Each number is 128 + 32 x the weight over its row's rms, rounded and kept within 0 to 255. Layers, rows and columns count from 0. Numbers have three digits each. The size before them is the row's rms in percent of the matrix's.

# layer 2 MLP up, 704x256, rms 0.0902, rows 682-703, columns 64-127
101:082124185163147102086102143090136053164105115155152122068125122066103158136069132080103172123147175134123099145137138138049177162140165161104127208117121088124102155119128072189103146046113181
103:174129112168110089118143136106158110163080150171212121145116138093135109142117095113113109159136140072082175152121118132110134092126174086119167118125152092138136100068133137086159150128134113
105:134124134108183137119136127147136099173150080197085181163143153135130149097127134124136126152081162140171159091115177137124131157144176096123113135149123113158146173164137196109104112136112078
101:096111150095056126070092149135127105164123110094146142135127192112135091203075120185128146133177103206123095208132152119105151108111086117156168102144108118160105091117117074117121081174136177
101:132175161204093095139098156089160079132117165148174106082090112094140158090168139134142110148140128093085149088130132089077160105198102067193127146120218131142126145104114138121133087134151109
095:108139160176162134150117098140101126154202150145160188122136116106100091166119166141082168132105182138050116122114172146115111198197124181152136107098185176116116100116146135182163116112122115
097:144089097115195107145135137158109087165188084104122160162126090124080120132119171151138099121177244100143100099110146143138165126158092152135184093170080135155172165133070201147106129134088156
097:103209149150172135111158075129173173119123143133114161120122170068169134151166122108123107177114135072154102115115101190088097135141137112162119127086146133150117104100076126131140100102096100
094:182131176105104147179218155122165131107121155158106181115142083176155126107137126068126139132143074184047154116136075153127171098100122131095123140115118151141088105102177149102148104176109186
097:129138176147125096113094115147162173081137139152119197119141127118118130103083128126168107148121103083089133141134137052153111104126117148162075139110098106093108181124104143080129096094151111
099:162063164168102150142114161099102152110124140208175142149089165212141119191102111096086174184113107075168075121185114111135174112115130132102140097111133119139095092155171109136140136085102135
102:097124105188092135149143076165145086104166103180066090185106122135107042090040099191086107142131157063152119201092100112135186101102105113111096122164133119152151089100097152124087130122076184
093:138130105093067144104160145180107122159154179174094103140115149182176146109084108090159117087110113158108132110154067131117199113074130103116138117111157098110122158100181142079193112183087124
103:135133144119060106155156160119106145098116140095151109154117103125131089095110124143115105140113171117135085065195173112096150151127139152146095182219203100062163169125099099125116125185168124
096:148103094149137106108081119167112175097175192134098151115145097100080132095151148143131103133097125172122140084073143081097109082157165057113196117126113118098186154160155095112089132158103143
102:152151129156128200120096178105157142153116056143158118099114163134120115153117126096192110135168117144147172125092130137140176115131149166100102145132150179123134179146107079108093106129120131
100:126119112057092130147093102159150135119088164114064094131076159138124074142124106139166148105081100148145067123115193165117138070131142095150116129094197118132179137192107134165161134151098162
101:122132017085120120050088127096138112136108124151107107140126154148141123149166150080160117119123174128146132127165189138139093128114154113026191123132129046125154140149065114136155114126099110
100:156026163155130171137127105148117109167110130106150185176123163139088135103097057132179103127124130120192077085113128099130078112117191166148189177093157143102126140148092130167100165175136141
098:168149110112116141090180172174144125152113156144161124217125091185098160120138116168154127135090163115101100165095149084111168109085064081167087165131089139111126157151167146126189153174119142
125:054123129141129148141109144143146121177165097194075111131172112096100131166140133131097179148173115157138203140104135100110117119134071123125069141090150111158136120139165128122125090133160156
095:086138214138153168144102141131081174214115108093099143100076168146103185129199116094095103119158116120147058107198154094092094170097134109170164172136153111083107114155125145126136174153131122
# layer 2 MLP down (transposed), 704x256, rms 0.132, rows 682-703, columns 64-127
100:203131144126116107131102133160133156122149101149197108139107140076203109068148144133220115134088128154142098106152102142112128154143103110145097161104115152159140187175171113118166116089078135
101:119109059154168123110168123131106127145137136143126179096092132121086092129134098137154156176131136045064153094129075153205181097080153081088197091124125118105087116089127190123168109106088137
102:116178136103130133152138127086114179142152079124098185121116138108083129100162105082090061090100115119139112070133168092116137112069091156152120114126143084118127100098134162121110167092161110
098:146104103137115126125127152091163149087141143116121116132156110208102152175121096140127128175099085062136069124115120135114180095111155211112136141100153136184138111151190137136158132148099153
101:137116153136108169162109125115133123186192109141118097114170130124102061085116157145090128136169154111138106146130115158099181069163106070131227112147160121097151109088108100176112101117123100
096:133129140190165123163046086101076118150140121152156147104111054081082154171141157173067158165150126187096154105133138109101123122121092133135160069103103096177108145165178092168088129087136104
099:163078142125129126127136111085096119153105113180157146138091139101090116131113089156106074115087149071198112159136166092086167105094138115141110106152124054207121178152163174125074135138120168
096:087083093139150160145182137144153142129168077112085112135153098082088073115137126231130121153107100095171111178163134125132126133105069131088091202095128122141156134149107064144093160123144111
093:094132158120156156117114102123177124129120067189106116156119160097182108106126136158108104156103164165130130132117074135125104141140176208056142173125089135171150183143126104118099126215154174
098:085178098171131101107124089151162121094112155125150191111062099110102162099149181173116183154128070101118071072133128139175133103076158149117143138163136136151115187139066173130150159114153153
097:145092134177112149147120146217157080146115082124128108116110152181140097149087147120108101121110105107136127101150192129089037094185089101134195108117104091102118187085131090162095123132144129
100:134175107095137120158104163117122121095166141079086138129155182083126144122160076139145065171111239093119103122160080122163122150140119096147098095157132131175102118098128136100191066137148178
096:113146094107123171173086090175097136094155081118109070138164151099155108100147116093126064066126151087198100133116077130117128103085120114101196172146125140102128141075135111180154139156104137
104:093117133150089140119110099118167101081156126108142135114113115065161091165149119151149146166117131050132096155116112088171147156124071162165088137138191100089094158091074083089163092124134176
097:158159119172093181123096122131109087162103115128070152177122126146134166104135162070146125159179112135153091081179124132152106135077122092132163150157124184145148171179169170151135178082084153
106:090127152137100097072127160142182153114131170154158133141111154155148107119104168109124133128102090148184120111146148099132151145121112089164115148115144162145159132161129115125108137106085166
098:142133133088109126134149066126136170144072154116123147133101131219140088105101068118082101143104119085133093151069176160111115159120124165150099158121149160130135124076135104117116154130112126
102:130141088131163142137098135104153144117134134189097148166130105112142092129074103125112157084167120089134162154110150125093119172147126171144164095092074105191062099135096096111154090140175110
097:114128172106125138107136159199104097173062163101138168131100182194121125126175093193168155178127155105146151081119139143174144154176166127147117072100139080151142154147084076101126108134154127
096:088038184106139170158204142147155180161103101117120122123067190145164097113117106143151042099129168158112109115154112115109107087186140121155156105103159109104133091144098115122134114147140135
158:136115114124136113144113123117133125117125108121125121139138117121116117136123131115128130111109118136121126126118124143112136125110103121110152112126121140113126121138117119120143104126137165
096:162090167034122164088076148201138199188099120100202148107095125178150091142095079086090127131096054130134161165108143086100100114138124129205123102156118117103086124105125114084180110148103129
# layer 2 MLP gate, 704x256, rms 0.0915, rows 683-703, columns 64-127
097:082145093131043116142103187139134141140070092047205146127122129055137140159084167103161143131127125152109120117186145106054120099155095156099104073123145145138096098132083079137151120134158103
100:107176131103093135142114124160120113189116163097135150124158150127055101107172150165116129105183084136082065093138161142136147170129151095101145154128128116092118156081090137138153174100173178
100:139150107163091165132177130056105139084090131110097117116128152078103167151137079093041116154055196116116158092084110136068136138135123110094150153158123129144175135120106154127098089131079175
099:176149133119077128163109147162134085171129119140111086139132113100098090112141124119103109122080081102157130133099161149151124063139104110175150054169118066120187110154082145132162188141115145
092:149120135140090158115118134142107136135111111121141137197104121124159145155097042096117205145115164098153104120084125124167105120205179112156116114156101125119082057058110149097152148103122116
094:120119057146198105086137105148086120122117140113116172133113144128158133127131114198115065144184150157110158112127137105141093121056145100184126121166137131160111141141065160136149156128102153
097:140103100149108162087093140143105139144178150168125145119083148092140083040104098129117151148087155118162129116120144111145072147150120136125085137161158106126092101145108116154193121094108137
096:143130113133118103108123104126128116158154092115094147110132138094125129162140076111130120130136159173192157127172189070167069152187160127182103157144143085106129140137144116112148098135104143
096:175098057115145123126110178173163134103144171133111157113119124116139122079129096154177172113142131130143125057137131112133123120153103139180147099089116104107106137149099089164099142108140147
100:086154158078109156129167146096130089115088106150173145107136140149154150099132146185149172149169097103119078183143135147108181158143125096091156068103056076107151057088104170121129130119103146
101:125161225129147108170131157129176112094139100074161139189121106129115100086100111142091126118185111135181103135083161107154141104161104178132185158130099104134069186108095139165090095132106076
098:112164101144162135152125119094131168169145080097113140136135068100165093059146152131110111107198190110199195180148122151126183127119177085075115167128121080113171140128057117112093085118138145
103:092117088104150128093068128152099140095092111129125148113203143126068096141041148131150135147192114126130107164093119131107127132108124150039117106141107113159174020118154091067178096113102159
095:119162138109078163114121087128155094101087131099176192131108055156082119091064158191150155049105145203114121171105100109105111090135124129100138056111125134201140120110100116177153105127165129
105:107138144174166169136121119177137098122114122193120069121104030116125136172076151109090161134140125106137114151131179058122148137093146157110131102067104124144127169157131124118129089147099210
098:186135115156132119165108114171158164172157123142085167088106127151148099170090139117121130137108162111087104177167143091109110126099192106194120097112164200156085143146182092090172141100129175
100:101158158133118151041096103112155181087147141157185180079110123071071061058099127206128102164085108139123119095099137094098141117122108118155154153146114174113078070155127130099125088161117113
097:162127129100119086158141133146141132161113117104137093145130167137168181101162088105088157092199172082111131120102119152094196096091110078075115146181109125142195125123136165118102075169160187
097:147143160166166147082088101113158121082104202085082090176160084166092082145129159140169083211141155097066184090140118120114139119155116135097107142152109159133149084153109118128130092139093138
128:072137105137116115157099070128121112183123112108122144130124092104103127114130128093111137074102114129175158124175166108115133129130139086107113083087132132162152158114219094118109079203127181
096:166066082068114178178120131169191131100191119134160150107126113158156154146141159065135106129132202114143120117156108135159136112113124127139108100144110159195088117130156134081109112193105144